Part of a small language model's weights: LayerNorm before each block.
Each number is 128 + 24 x the weight over its row's rms, rounded and kept within 0 to 255. Layers, rows and columns count from 0. Numbers have three digits each. The size before them is the row's rms in percent of the matrix's.

# layer 2 MLP up, 512x128, rms 0.0865, rows 114-220, columns 64-127
067:122081131111135120135088111126121148168110124142137153095157129120145116132111121182164138126109106184088154086152105084139090142101129125121115109169115104123122168106136119119125119143147117
085:120123124138125160069117159160145112146120115115142154134076127155145137132182084138157125137116147110150139134146126159057116136112097110141141100144110142176124110160122123137096149128090086
093:138144091149070127116130146175136089139108124173151131100154142160165103116116100138058121100141067114103161160129110140110087123127126127121160157113144113126132148100130131128162104121119126
092:137148143140156136146057118116086106160145140157142134100101151107155159117144166105129112112124129189161119136130150090108122099099113143097108117118109119089100138146124170140142143112098093
085:142093191158089082140089130139122141172088129144115088129125113138137133130140123084105137131133097164152142121123098169138106113102087106129126144106078135105129154101117134125079123125142174
113:123138131173084153110111112117143117136114124128133136106104123161101085095126146165116144115140085159144139170121109126142134083111110089124127181103126138102124137135095120160129128132125129
099:160163108121103144088120116140142162087117125130098096093113132150102101130130163141134112170134063137092148148134107137130120156127106102122089147119134067191123146120107132127103103128157198
081:141107154125144129111105123129143076140126119121110163097111116126149131148112165118160140135155054163155140113146113094149122090131118092104134141126085156135135147100124125161105129153108116
093:119132122157094136086150137124111153130145131106164111123102099147144138148136123164099114129145151064108119146174166095145117128109114137114132163149139120125147143088121079142138103116111108
069:127132111104117131164128118110126112157130102114124132142157123123176121114128125097128095100149091149134123159143108132091054106076110104128090151133118123160153179075088108178116135092155134
074:126108147141107133093107140115127122141142121134130139104095122134184120124180117177115114163145128082116151139116163131167095076149107128095130145136110118146122122100128104133127143137116119
099:119144098128159152126145147144129143136135125125123097093146115145147106104170082170098141129152057080103144115117087159096089144135121114119095172097151143142143130098156090139122108118109124
112:096148110118102106143077140166084138132080098173142189116130123162095104101167152126097150130140113148129109189131155150108097113131113128124150140122136130091143137124118116145105149126130144
128:114188132138128094105133139159137106135121145139129158127144143122107139133114143118111133105144129106136152174136085123140096156120082138110102123140122109113112176101077127122168092120162096
104:180119084115092107107048170082112122137110128098202148100152144120126120143158136141135132148125126139120150150163153127128126095120129145129117129158133111114121113129150127149140112121117128
120:102141119118150158146084149118099115143124087101181144106113117152136145125100149112134178112188117143136151142164140123136152111105053137103121136133136107135142162129158108155149114106117125
117:111119099105138108085106139135097108101116122111100174149145115126150147123123134084170138133132161068101149147129098128137102123120121138121126116155111126152108135108102059132146099125160158
081:109116135125150160112131148116132163099145143141132104153117150195132103104135124141109147110150121113111107158142110105081147111119085102100113153079124137119117139125145059139091095123143137
084:119091133114112097165109121135138135130161146112196171136120164178123168057118174133106132113129148105122127126123119130100116086125107134114124158128152085150117147115117110127106121121187086
096:120130115142105123167110095145118119144082121137150087116139144154154115099145086159085117109119128126132167176140090172088075071103091110116141160100158078123116155097135109137153108119135159
103:114132157138102137143131119144145136105165134115138133126137096149130120088121137096088141146152029141142138153115176153187120121116118105118113145104113101177134150063122121174149112131162131
091:143147127123126115121085111104124120140137097185105101127181142133171134135104142122099129111134111138108112115101088155127134134123114082139137191118111111146126131089145155151109139114144115
114:149165144129150156129134126107108128109130093122068127119127129143150124134123159133115144129163125157120150139165097138138135129111083132089109131130124104129120151103108126162131093106120067
090:112117126137120074129087117115111096129119154129133192150121122110152148118135134135131112094146129094147128122123150137149114129102119126128102101172101112116108166090121138105131129115130126
113:108171144162123136149103157114076101137131147179148144120153117135184157131133128150152107124125088142130167180141163090108087124096117162115133123151106140135117126128089136147152064108141120
106:189122110151119131126132130118150159134167135178134144134159141146109087142079120136089109156157063152113137121140104096114107128137126115121078159128136071118126138172131112135140103122177132
096:119149105160117135144125139088128087110126080138124147096103175127125149155144100159085123097141128122133143134168146175152117119135134076125152113116141153094136140136143102160152137124084144
101:129134139136111101132086082105125153133128154137126135147160165132174112115073199119133108191127123122117124146137145119165125111122128123124116122146105080150108121082158128115119119108161132
104:112146133129120123119149125090155157141126131147115130127105138135135075134112150142077120118129128054143145173147140180149142122125110062121110149139096133167135161086106137154078140127099127
093:133129091190129106111156136128126147129134138138130135154126118143133150140119150119141123170144150160101095095118151141135122132134125140115092167143079084165134115085151116130142109104161166
121:149107105128119166129121145147127121150094088110121147129105121156131121160147125141106143104154088133140125131169078161120114117111109150109147132142126114165145166128142113187153143121091131
121:141094140142126136080117167157121102142119099153147151115116132149155127127129084119149128157193090129124166142173137128126111096106092132089108142124133118167133131150140081174146105122116105
085:114086122144148120133081145131099122171115139133138130102125156123152138125129118083161135162132123130147116104141134122074086123095116113124168126100077131135132158161110125144133139133145161
080:125116137064119141122101166162119145150127084159173152105114134168119130127150145146163127130150112148095140121164131128131142103090101147111128117150143153103145142090161096112124123110137080
086:135142203160124155158128114060104102137133120149097166066081158133172156128137111115168129143156131169132153109118147166128123129130137097122094162132122144114141115131129120126120113126114096
134:137133117175092120106080158085148148143088137110174120111116129121148119125138132088126129166123107104168139116191147118084146107089099152125153131122072130148109173127104120124135133120112151
077:127067075181121102080138107164099119128142104124170149121166117127145169119127121096101117103115082113142175170132122091139086101090100105131103117117154132160126138146121147130149143140151133
119:156100138167124141124126128142097135147111092139162119101120151169139128119149114135131138106156143161105136167174173149141111093118099124105143114134139101145131120124167114177120102110071126
089:148186158141123132110057119090093141102131146165121148115127134144166124095131162101122118133130156089154197095131100124133126125108089101118108113134120153102144129105138087109142081111112112
089:143182116135139146140089143115130144158119101131117119129122136135175179151084117117118122132127135125085150081107119146083086159128086095110121151133112159120148161154132138120142119107139183
145:110153137141070150109142121110140108142120103165142129106178149135138178129112162131105144148128086129098168113114133152120127078130129149119133170122106107098129131164117142130177116109169123
091:113169136167066114158121115133144080172098099126152122091141138144145127117084154141135165133154086126078130106145107134116135103110112165119144162164142069121143154138074150158145099095135114
083:131138126147130147112122101089149136129075118165086156144140179137133126138124170103105109125153075141146091113126133143182119132133135096116107136162090163088159142111152157124120110126122122
085:168116115113176143094096078155120117118124114094167171119144116119137161114186137143109147136127051119108140146131110099161148142121108161113119141078117126186128126129147120113165143124157115
059:129080147176084130142159092123140131126100114147127125084133129138111106142152136146147128139155135167154136119131159135139092119090179128094125160154105132107131180129124127132134113155175124
100:122107124090139110116118138169131155106106099141136150150151142161141127154119157137123133119112146100096180125161086120137145136120091117107142141141146148115133149103129080122087101098175160
104:155092091142143144094109158135113124131141088125147118090162114140156165132116128190172142106135089133102134109165110123151144110114064133111133130092142141153114133170135117121122108101133115
077:077109148146121144100096161129133095138183099113149114093081113128141149139140188153123139151115105135181115101122139096145163111110131154105138143102092141115149162110104101140150160124117138
090:086097129150132125134109141152136078144115100167160156122140178132151155130127108139153137126151141143105127112135100122083126087132119141102134100153142077100135138146129084125142090114136109
099:107150112137114105111130165074131101139128125150107130117158128130130150149085127085086158139128084152134162098130148101124111113126126142131098136130100152128129118124125145137182108122143120
078:095110144117122119153104098125103066156118119172145143147158128124134156153166189080143111089132160126134127139100141059149071099113119188116137085138116129170087126146104125137150130126127116
111:132101117130160137096103134121129149139159092133140125138110142154135109131091134189088126183130099113093124147126130158108085115141112120120114181098150058145134147157171090137114124129159156
108:123146115124120136105079100105110114114146106132121170087077189140136119158101142133096125111143090129138159141169121112180127110121126148092125151088109122147114140138128118153106121123129137
084:136145204163101167160114161136150077190109097106147135097122110131136176102151087154123151106163096173153126113149162119108095129106131122120153145105091127104107123196092121135110147112138120
090:144108134098139131142096079103112150145129138165112173080108133115140127123142156120144108142104146134120186133151102155144117084121105074102085129158117144124127147098137101121114120140156122
095:105108088092091119106134159160121136099142107135176154106095114150132170163141132152127129159125095105089144119145134118132080107124120152098134181169139123155147151128132097133144112132180141
108:174102127156122129124110126096107145127136120147132162088123162173149086110102124137113130183179126145115145150158107144106125069110096115080090166145121112138128137118138077177132122104135082
083:147127152136081164090136103136120141139142092151143094098138104168163118095121128105080101110154099151128160118123104154142113124106100127121097121057141143166147132118107119165155115113169083
090:142096111139143113143083176125107097182144132116180093124147134151145135113150121162153128107151122166147116149156131144065128077118111111142101156141125129141119163156133098169131148118100113
090:115120153181157131148126123101107133075156154113124169161102186130122175145135122110110130150161163125102121107151104090082124087143126151108129094102093136137137139181179102111132117108095138
077:112093101124087093123076143114111147122166158147139120096092131161112153150151092148131125138128135136114145153190148105125108073133117142106111129108139095150103123125121111151133077138152109
079:097103126135126159121157108145119110143127099139133124116075130172159137129169104132113158064147102127115135124118132177120108110116085099112107131099116148180153138125127105149137089105139129
079:112139130096121169143131161142105120129132057117146117123123112154148147125136099140101117084128101154161109158166097137137147115078117130116101131097144160123145126136120118148118105106147104
096:121133143089109128131114136096042097140137093172141118093176139132186171124104066119151126135124117147092169121140139121136080157123101143127132115147130131151126125132125114141146099120162125
095:144103118144117133109151110132125169122113112135139125119105137162144111127177083133118130141163094137117138126190143151148151103104094094098084112117138124134132148100146113180114102113144132
109:118175131151094152135132115089128117101082103156139179144144157133178097108118189116110132111149133138132145141126116109109126088121124087106116124140108130080142130129139106134132129129099078
105:151094111111064136130106114130102102145118150179166118122144158145109103137135135135147112122150084151121131129170136159113144102114113079121116116139153108138116156119188135166133072111056103
090:104149144113116101156070092088104150135131148130201140140100122147130129094117182108117112174112117125134166142163134130120104117112087098132120151113139089092110171070147098119148122125132143
084:171097128134104115112127155112099157147128125143145158100119154126166129092092136128114156194112088142144159101115143131070124117113093100112092163123149137107140130157133130130130152118146117
101:077178126094098115150140189167120155123101110155105125156084111129098124117164134132138124086127152094142165159184103088128111112105118126126091143139117121111126169114078129116144151105158111
115:169170167100119111118115153155115093108131108166146167095143115152144108131114145106103111125184129136129160121170129091129113100101092132095090106144131117132132141118125086168149128105148094
102:074106112103132119124155123144083055110131111183119149122144138123143143123124108144121130153118097087104157119138112156104099125125101159107162129163123153127140133108138139119144090099164120
072:147136175122157088134104135165141117154123099144174149134132131097165151156124174107130138121128110095150130114156079098186117134096084132148129126098108147160100143092109094131073147107143123
094:120070135155101136138164103114166141110133133123126105082125152149125130140226121082143106178159122124104119125123102169136086108119127112096134085156107157134129093077111118124098114135171122
080:163110162139123117165119076106111144133119082146166136122075131148146113104083137135087115137134107150130150138131140140129089108114103134121104137163156126111134136084158128137118081102124092
091:101171114121124153097117173130159139135114128110174165074143136139146109157099128106173137146140123130115132116130150143101136140112110153100136131137098103109151150144138113131111088094086126
078:085079133109113105140144085109132127151196156110164117161115163144123137153125139089165088167122124134129123156171116104156132111129108129118126142133085133102120161122108129133132132110174125
126:164110104112159112107143148130102072153098093132094142128156117128140162145165091133136120106150119116104126137143116135074110133134081140102130154172125126105110156163137062160143111111107094
099:133068104092130154120074137130096153122130108179142121103093151155152151106184100110124132179156064117103147137151113117091105092119084158106113156097131120147128160129147087173125103123113109
090:115130090143141156104097120113154141102105112139120132120141096132140149125101177127115134181117084121133153109121137095134148119152109113120104213156138083117161140123132075129136143122167154
081:138107125137096165108123111120127083157090126108118123153189144137180111183114130138145141079104144158107118141106094110165129115131124108136136118184135161119153143121129128115120129107114084
090:146159138129122130145094120160099100122131136137149125124163140126120125120132149080105145101148139154113124107136076145153072134115130131119094118114112132164113110048095076134130114120151115
080:183080101183113064117146158132130128138119097119140167100145117145107150154131086136137121158150115162120123149129132155144099108124138116136089141125143095181102147159153090170145122135146138
101:140106185155073094156134110098120114138188116140168125132128129125193151145100092095130095164130088148118136100112179104137083126110113131142128149144126121138120123143094148135165109114120116
116:105132120121135157104122120112127085118138108165153162101160151132139146131142138150130144090124136102108190129129077126140101031141134092108132128170144141129141136095090102129144115128091124
113:137140113128095134123096140140097159132088101126121171097098154154157181115131078139129132133145115135132149131151145138103126119101099137089152125129134135171127141142148100132152084102116104
109:141085137153127149116077143119112103151146117181152168112117132157146156119149115119134107111167106152136156183173119090110095079121077131107113138130114118129114187117116098167136091108096077
083:145125113094111148122045130127084096144114125157138124093105150149157154110150113132122140131148083149118149145136079148096063071129089158114098158127127143143123169148138110152117109119141104
153:128118110091095137165101116181135146163087121135105151119115148154159161152135108109073135107112126118160151132127046158117108132102106122119159118127155102160137152098132112134148125115116145
101:148123142126102138107096139140098130118138127140148148116097156146148108140071091124123113145139108155120146117121088086161120100108128141109156125141089123216152133127149158112123135130134112
100:107128148129083110097085117110131140148098097120101142131120137167146118108126105104156132124161126151153153133127127172109093128140090080125152108172128156151123164098100120127154145121095128
099:135131150120116148120082113122116100147088118151129144106093130125153092112106110124121126127152116179134135151139126127086073100113096126118127177157107131145122133160145073176122109115086090
119:194102130128065088132091141132127150166110117138177152128158149137147139083099141098104129149145124105116147116156151114118154098139111129141119150171150035118127178113145127139102147127146127
126:134103170108110133135096145146106099172102118176140178108117127144202182162104118101119140132137108150145142116131128102132129077106100127106140110104119129166127154143087120121134135119137145
110:164121147148131117135119128131097129177139116152148171116116136128152113126124159136145141110149080098112160161139143142126093132121113136101083158118141074094132153114114099148146084114133116
091:136152117102147162127139145144087132145120096153073131102161117131175130163137080092139132110162167120128130125147097140116146138122074114104108139132152122116136106109129078150086084097123122
117:118079124105135139136119135126124148154128103124143126141101132162161128151127132105136146130157080149131106145147126134133111138114118160117115125147135105156129118130134103197112114093128150
105:102138117081164141145121148109094143140160108182169136140134133150134167155114130103134121124110147112094158154170098107188133155109082106094107117153127139117134137124150111134142097103156127
099:165133126084111108114098132125124110127125121154135170116155132141149172140111120102075145150156144113100126144104138136154113123099131147117146152127088069149130151142159129134211133099138151
074:149128158111128118129081120129100132168125112127134156131145132120152077098108122123056102186136132139148128128116153101151086101116141142112114143098155099161138116116151124145140124135109121
103:137112140087161118150117166093125062091132126132117143119094161112117199133146118135147133142104113160132131169153104099173114070117113129105136119097138114127111163139124141125169127126143154
115:144114090136105130096092141120120114155126113173155138091121130150169119143137105181103095182160089129108144137152118116142067102119091160088122140106111100166145154131146097166154082120110114
108:159145134146112135111124168149095124154122110140152121118116148138139137137163091141126153086143123140123096159147141116102132129098089131098103130143144120136120130153149123149142101108133093
117:103145160085149150103164106092124109087135126184105145102121113115122116129116121125130131141151141115126200130185135111167105077120141098123114130154132133126149135102145102147192124132135127
086:131128111117091149116098114122133064162102084130157111130167101143132092144129165162120132115153143085107082131103095123150134148123118086111140144143144110155150154122150107135096119131112137
090:132151109144127120152118139097088131140089113125168187145117131125147150117096084164152147145136105163122133134137131160105084117123125120126107132141150138098127134149166090122142110123109165
110:154139080122163120073121101144099115145096149125116132123175124118140117149148141105143129136110142134126167165134099121134113136107104114127115114187113130176114150090141086126159097116146143
# layer 2 MLP down (transposed), 512x128, rms 0.0519, rows 114-220, columns 64-127
065:118154115134077152146112154142147111157105082128089127132104134141109163151121127088117130073103154129101097137127098134096146114125149119136143153140151109134107142129093166145112159113116169
073:125154119069131126116098119108179076136099113102107155109170102135129164109132132097096168119124120164098115195107129178124139086105155141121116151124116098128145120152131152133108132125134155
096:101071167131148129145154127136170161098165170157161116113115136121097070099132195148131106141106083162127164114083102123126151134119149176128114138129158152136122123127099110099132149132145129
093:133170113135107125142091118144104138131101116099093166120111100115105125115107158166097117099095148131132136146086102152103132119131156123138080155131195125098119161126114164128146121125147095
097:105088098098193144154140138164107134114127094102141112160160142129154156142145121176101132102117095116109097126097118144091120138142136147090108081126114176109147143172138135177134122125130101
136:105137141110120107120095094175133127111130105133085107135126129169102137124102096169110129141177139097139100139101112158147138113134108117126111133114114139125125130128155143184074122132113121
079:104114166174096093133113144170099118113139148122202153176129129127129104113084173123123139140078126134165128128145081061132139154116087147131124109154139091133132131147126134135154124128128143
065:105109106115140167113120154134124107132179153155105107088114149156135053095081116156123103113135095144130122166124143144156125129141165119145134200164140179147118112102105127117132160168115119
108:173102119132178140163120070113116102148148154138093088136144135143091135121152095128148120095129147121113125110117136139112148151109151142147063107095142152133148107150167102120131134111101106
069:133127090150131147154079128168096130122113123147072119143134138121090077088135154136106109128090134134151152145087107159162148140134199128151154114133126128102134106146134144124137159094151129
074:153137135187125105123140103111160147086141153116137136121107115114118096124128137159106107155112151118141157182114122161096124130163174096145077109132154094135131105131086088119143159134120141
097:143148127125190142113142143128111166135115137115102138139126143130127126105133060147057135103153086107103137155107110158150089187138149095113127148116161157145104113120139097146146141136152116
083:141127085082148104153132133146151117092103143101095158112179124137077129126125115141105125101145124117171131153089113135083129147121098114122153137133164172103124137113117083113126147128105111
139:183148158151135141139113149113107127100163155095145099175122146101111118133111139095113127130124143115149090138103168129079157196151092163148134125140124128135117115187128132114106168110164090
115:112047136125135123155091102157139132115172145107189170094129129117155102083131183148157124143149115138113150133117129105121092156131143169129131112187140083096123126124140108109094113134131133
127:115127079119152068151123126167131118131141136139139134121144113130100138120125129079152118115098132118070140095129091126135153138122163143166150147122140144128143145148129131132125080102158137
122:110125144166107153074107150139138078148145103126158147116126103120082137120119176129141132172142103080129161130107118106172111140140142121103157144118104104126136119150073095097128138143152158
059:113086119093118164166142114144172133158131113126091095129135141120135128119160130160161157158124147167098135143127118134094112120093137131162140149110151139106131116145117095111115135114154124
055:139105097110128109094124133133138102109126129150138107105143149169080145177138153140153161153126089152105091141137128104093095101138161156121137135136183162153166104107121139084103092107147111
112:121146153157106106094081145094160109138083110122116132127142107136148112110155167136121141117122137128142151151114091108135157099148152127144148163071177081107138114096077125143140134127092106
095:139185099088127143121075150088102149103161143130134092102149148142084140169129154129111144145117086125100091153139141101162139132123143128118150116088123119141121130105113131170120132115186151
116:135162136129163168131102114121115123123145103150111125115150120105152186111094186082162143108117148164107116070084141152113143138155101106111113110135122148107154120115126130071131140114112124
089:149096135148114125137107086079134145132141108138106101127163146113161108135130165163126147133127110142147156055102130140107143121120099139142169163117138111112186128109107141123138121134149123
070:126098089147117159152130115153136092134123137161133170165097118117117124112132124128131101088063123113137131163105169161150132103130150143141114146147214122117082142163117170133113121131139147
098:109129087168118134167110160117124141111169175124112137123119148119116156155161150106112114133097174122143116159106133159130132114144192145121131156131126105094131148105113121129133106120095133
092:115130184125102129139122134103126127128147097117106090133095121105087191129091134132132148137111164142105147084106157094142182098137071139128157105130155136108127142093188143080180103129151121
079:158149102131124109115153112091143176109143105143086163111104160129098082169101124148131139140135154142155117145138127110128144121131163141126102167126122137149119142124117140154096145132106162
078:161082144150123119153067111123182166133116138134101122131173155132126067147113077119121129127066126145148134120116115126083147150123169153161107135109135146102109151153102124088115142132080147
094:170143153095103160113090166092103143123129102142110125168114171165117120145135071132124126122109161134106164147127140116122117134142159116161118129125145124119136174147178141132156128114133091
098:132141115129133151138088106148103152126119125127057120121109128128094142132077120120136174119138153142113155101109137146122146116126119120137153161116088141079115152131124096068124123131159162
132:101136130097138095147185136128165157118087097174097132097135134114142139123164121080129082104125119112139121147125117143132146139106105124122112093120120152141158148105123138141145102094125187
085:103118125116104134132146113089121123101131164134103118132116129138094146187118129100107137076101096102166165136070141121124135107160110118132130138096159128142124129116150132087180121172154176
073:110106124077164139121111113161154087164113090137131095082100128128140147119155093145137126109128097161151130142147126137142135110150120113124091093098130142119112142182145137128134157128113098
067:103083075109148115186119116133133111159134144160183129148175132119115118113084100141180160113123116147121132105134102131100176151139160116131135133138192120112140139101143128073138166146142145
085:114162152171091110169114122133123157135090099124151117075111143140118069071078152117119155152118122136143132137153110141100164168132169134135086127145120099107121138131081143132111114131148128
193:126118153141154135154106118208123141176138086144076093186147095114103126109099165091104122160120122127113116111147117180117103208118110105128150130172128106123127120131134157150136121132114113
076:093126105148112147108137136175144074115139111134146148192133114142088133128101145174157142082074120140146116175126120103164148103122151151108096096161146151111142126152110187127143151144139129
105:139178105111117116113123125107135116124153142128124104100109083109093119098128126093117144150122160166150124094144109076134182180144145120154119137108200113130080134121121150122103140103164156
111:085124141124181170129149117113138097119110118109125126116154124142078168079120146164150123079187118122066119071094140158111143139163152114097125145083121111151126149116128128118101140139139110
091:100135141129205130114131115132161101130127139121074120134119128095122143123113138131148139114106143107131105152118102104079123167139125110083117114114077153121165145156095096139121139112149141
161:150078137108094152134158112075148156104157157128182082088144112141127121161135158152110155163114065147141177110086153085156150134124130138132138113099148162113115101106125166126137140135128122
094:144133109119148174138143119110187121096126143118081093083169142103132139107134140128125149117107132130127122106119080127097102136114117133162134169139150100148119131125105130104150129117145139
125:130130116147153154125111126153077152139158130153140121179144121112157113089117170077144104099113128148121165108114123117134134214146097140101127109165181134136162126157125098081156146119113108
065:134100123106110160133154142098147098141150108112137092146135145136115105135105128129136102134125147070147158128130088140160143086123136165136090160087172114101131131155138111118166152108115104
055:113108122107112131110129123130110071152170104130136141100097157133088167140152080118150117146118118158098125134158178163123164165155179116171108106139138134130112141133122158120131135144163100
114:109106101134121116179162148130146138163107160115127144161079125139129095126131108114116105106109124133141126148111124132118129132086141096168172050142148141134142163138140198123157192104115112
110:150094128122131092148122162146117137147095101152111157141105139121164153098091162149148107158119126172130152110140146119102115140091134123142128168136153195128133128193124102089153118126162157
089:099085115109150155121162085145147113127136120127127134132093150145136090123098125126151121130151098133118115098123120113102103160110143115149109178123157123116135119174094177123118149127136120
076:144138108087125108110109164058120134146121148112128133128128131086135122124136145112098092130133141115116125132146088105121151150104123134180132137111152051133142139141149136101112140137093126
094:119079093134127163166169120131111140111131189136145118095130147141130131099152124135128146085136129142116121163094123122120110142119144160171175139123122179116138134086158087109118135131091096
084:140151117110134147137088161150182134162120096143128131092098127142104129134103103173105103090119086141116152183131109145120109185125168127130096115159183117113114156165106108156133153142141109
099:125173168161173093140101166112130127114118132109139153129088127137108103132111139167088126107115134159127102130124134085115138165134116121123112152171114156088159184148160110109118151129120118
065:178106088102110129096099163097077132143128126148113086130162165144159134136112084144114140113158146167118154165100126120137138100122077093151140122143088154133149157116147138093161123113138119
104:095134162097129137158111115125099146167114076138122111149142132132123182147109117135143129109130110124158126100097139136113109162091081115136141094110087178150150145182156113115121146101122120
104:117135143085130190198117138114123147118113139144141145128121183123094073110117153051151092159141119183134134131124123154105129146142160093138132146153120085098088139143099124119088143112111084
094:131134086144109152098109117137163171092165174164128063132127170131140132147109119135111135126116151119111117177164103128141108075144125117151061149119131118129104139122109121154132113150145137
076:154064100138152132147113130149137146137115109156163134127083121111134086167116152133158141091078103172143138114116105152134163134090130107169126162136169126156146124099151109081103145126146113
094:124125110104156100127110152112163103112098136142083141123146137093155151140142142093106123111114096093136161074110099130133103130115130111179136140095165176107129147089147136121140135131125115
103:103095146143121192128134133158135143161074129126133131117154095142113141079167151128155132102132117145104127100089172122106108100121131135160127154159112122085136104150169119112151131142155083
089:087168125123103096107124120150191120129129140132095164111099122137114126119130160088122129084077140101143145125107112100172148133136125156109117147144169118113131083083096184133117139108111134
082:151120097154137090109112118108112091125142148116143104128105129117118128109149075128137127155097121150124128146143154104111058112156115135171169134171121106139113110151149158126126096190125140
088:114103121130115081123166110101140107110125172156148118130144125127090122143138132087122120131128114154121097110126109157151093110125154106146131113127082099137146145124145158137150086122121147
096:100117124135151095153160145112196094137110172106159140133153088109087120150177164133136057168127111115126107117113142181140133122114131108159101113147087140126136107144144157119128097105116091
107:105153100169101127133182099127158120114156140123155140109142132131103121165116146083140138066127158141105157104123118151145099142130179137138126118109139112116088115120110157088133100105142125
110:136120135074164093132147157131142114130119146156095138107131105143145105090118092129107109115140130139125099079139117115157147156137145100134110098157161169135150136170178146141096145103150159
097:088129074142067096157143118098145134130132118124126132118155114137111126117116113121158114094139148131113130132180154109128098128116180149151103140148155141144135147105084146172112144134136142
106:079110146150113147153096165147124115112123156155147108130101103115119133107140104158091137150116132100119071078089150077121178148147114137086128124119121140174159124140156127147162135108157135
111:134147142099109123116084146140125123128119118130142156119107167143096132105110103093101133189142157103124116112176126155132109116114157164117096142082109124134109157121116151152132148123106148
060:115084142125134149119112135133130122183137119118122127101126133140134128111111089163152122173120064168144166120124142110117143102158125162146114094147129095170148160158116198100149160123137134
098:102174130095142120147149088098134138116133145138099107149073154140064126113122173131120154119111175104137142137081124138103169156128121150139130152119164140099130115166116147117124154097149083
069:116172135110095120129105132130115115132140116153130125138136135094141065139116111152104129092100132144133134069099132071085112141087122106173140128121142126113151128124123099135109152132060164
129:122149148103120128129161123182114148119166111112101122124113124122113070123133154153124146103111073157132140120139068150150228126105161147080130156112163127100148128144113139098132128117158138
084:117071149144122171186138159135156135163134133113067130134120126132158134104100154140119098060142111148148091103080166140110126142103152129134131131141143129115115119134125096139142167100135140
113:122133147119138141107150187157154107166129145149114123144138120136123103068110158118171140095098109148135108122120114139102166158137122119096149089142123103120112143188134121094156111124164135
091:136097104162127153131152115125146116189087153118123129130149103097132152094130161091167132119150136164123111188101103119085107100136180102152125106089110136105137147095107140119089161116126117
083:139117151147135141114136119123143160152084130173131089114111136091116134125106134137157112127118111125086119098091103093127135144121107133156148146102185130121136127118129109129136114166147132
098:111106174159130124180119092123145149121154104122104097148157131108113115149102119146106107107103139105118111147143095088104137120109104106119140168116194149141104124124111110139108127127150123
092:150133133122122135119130116159092126107149114140124151148161120136125145168080129142157103115124101138065167152133091132085124128124112161143111130157136094100122155137090111056158114151157166
100:130118106094079153122059124120137105150153178132114134094080123145122126100101117159092138152106086139135151159093084130123126112139116124159144177133163111138136165120133132097123137163192140
127:161140096122120133113130114165122147137153115128099078161144159130123115150103120186089132115139116131117097113160084143154068144119137102140137125106126145127130107164158121109108139122081121
072:100113108077157102122142106186112149161144146118153101090105119135131168099103152127110135112106115145087131106151135113142128101111134119132110131141124144162121123130093108113160169113127197
073:101118144062110147136114122183126108130125138150104131105160087151129085092090130119075134082102125102144157145100140153085161117148156118147114132130152116132151093138116128155146166149135130
090:139102121145137183170129124132127065101130122108093173125130169105131131106091129144141125095126110146164125115079138120119143133134133106121144113130145185102133120158115095113144119135153083
108:120135174121156093120119147148157118119083166109126112134124133109130120133094142134132108114100180120113147152077106131081127139127169140130184108143141120119133132175091108129122142122136111
130:070103121128174120167202159124123113087161111117133133146112109147116077102129074133128127112131082118115128143133126165120173136137181145122110135138125121117146145136140112133174123135150140
114:132119120110122109122121125098124151154133124166129138134171134148120137176085148113104110084132121119120181108123110116118123146132147151196153136140127142126151126124098125111079108119091164
088:138094129079107085141071108062135147138133132131107097106130161124158139123103170154116141123136102153146181159087154098088172124121136112158142120109174135137120147060116096144118150143113154
092:162125094085089161124078131122105104140138158144114126099114137125141110112115119156141124109108087137146155134108098134110095093125097129156138187122165109122138172116124127098132127156177142
130:114125121139100108117129174150168131158057104127129150145103123139142139129129141108098107098130098112157119149109098132140117126096117133124139089135131108163168151128115169176146131097115169
094:114113118132113120126152124135159166143097104128137133141096139148138114176104128127110111092105168114112158166114099133145141095116163100126131162095186091130113117136083141153096168123090153
091:096104130083158134154141124123161102122132136120129146131133143104110146092139119116136143109112134140154088094142123150144152134130100125156118067091170138147143136133144133150119145119074217
106:136081120138113134135113113132138078104109141162126105136104100139157080147111101175138111141122083152131139149105114124098108096111136104150107192114147087122155159142110120113102137137146148
136:115124122136085098108112152172149135110109124126128187111144122129099137121094122153081126160148105124133132079145170110127141098135113135121089135164186095110140148121075136157124122138122168
130:111124152131072145081151147091166144091100136103110112155121140134115127135125140130133174113128102098162133122104101127120165134123136098104087133144125085136145123101096135120104116132090133
084:147109142124150141153150152112090097162125141155080131062136114104131120147101095127129084174110106159071133088118110111078106114134157141126130170128118083157159111159108119147142150123122118
097:147137117138150157141176145122121151092117115124118138184148154109110125135117171125131088152090139119111141149078102106138142148105147126145118098119119137111126119147065110100142108121136119
144:148125113151113147119153136109157109129108102137126134101146101102154128122141113118115094140181172107095055126147135129127117137096112092088124079172152136122162132116161135172135133102096134
090:136092089120139142151167142127132149091130161119145125116102088118108103154141093124116135103172127103146121086109107067130120179079133095126131186109122145121135124098128125096131121121137100
089:111146157117146161182120120139147114118132181151114108136098152103112123064097149109099107127160093104144114108132115103151124145147141130108119122137158130107129147088152124106145112126114110
057:080127096081170118105128139129159133132136124085119130145143160134090114121083111104106141105077119130135140155091122154132147158160143140135138092124185135082131080115153073114125169133146161
086:112154152135164108122104131137126071172119099168070123186127127123158144131127121122139145132084093125109119128148110083126184101130116144131125091147153082074112198143143121146133145134133131
089:138078090155116108131110137148132130123169141114152104143158141126163055120112080143106090197135109135134137133128112069097107127111127127148157142121148099188120151114144130116128160168147173
088:132113129132112110153130117170204147154126147083136122119122127097099108159111158088150121122121110112162111097124118133135167184107143092168104157142175142139144185105104105101105118094192172
140:121175134142096109162113146153161148121128130123177114154156117173091079157149093107115130142145100137155154155143145126145159079120106108152104137120165132104138154104151124136131130138120115
110:101114158130175135178114072174101122122154136113095150143121151104127110107105155081153142117137120152151107127114096080093169185121114125099153108086092118156119110127114085100125118118126127
090:164140115107196105083116148085120104158118099127049114175133160098109158116139089132133138195105178142125128136137135169094131131126130128125140144163172130134129113102131138131135118124099124
103:102101111142111126135166125157143091172125120147164127115124095148131121135151117109151126176111144115128126123118127141144140148126188124145168103160147130093131118149078121144097126129128133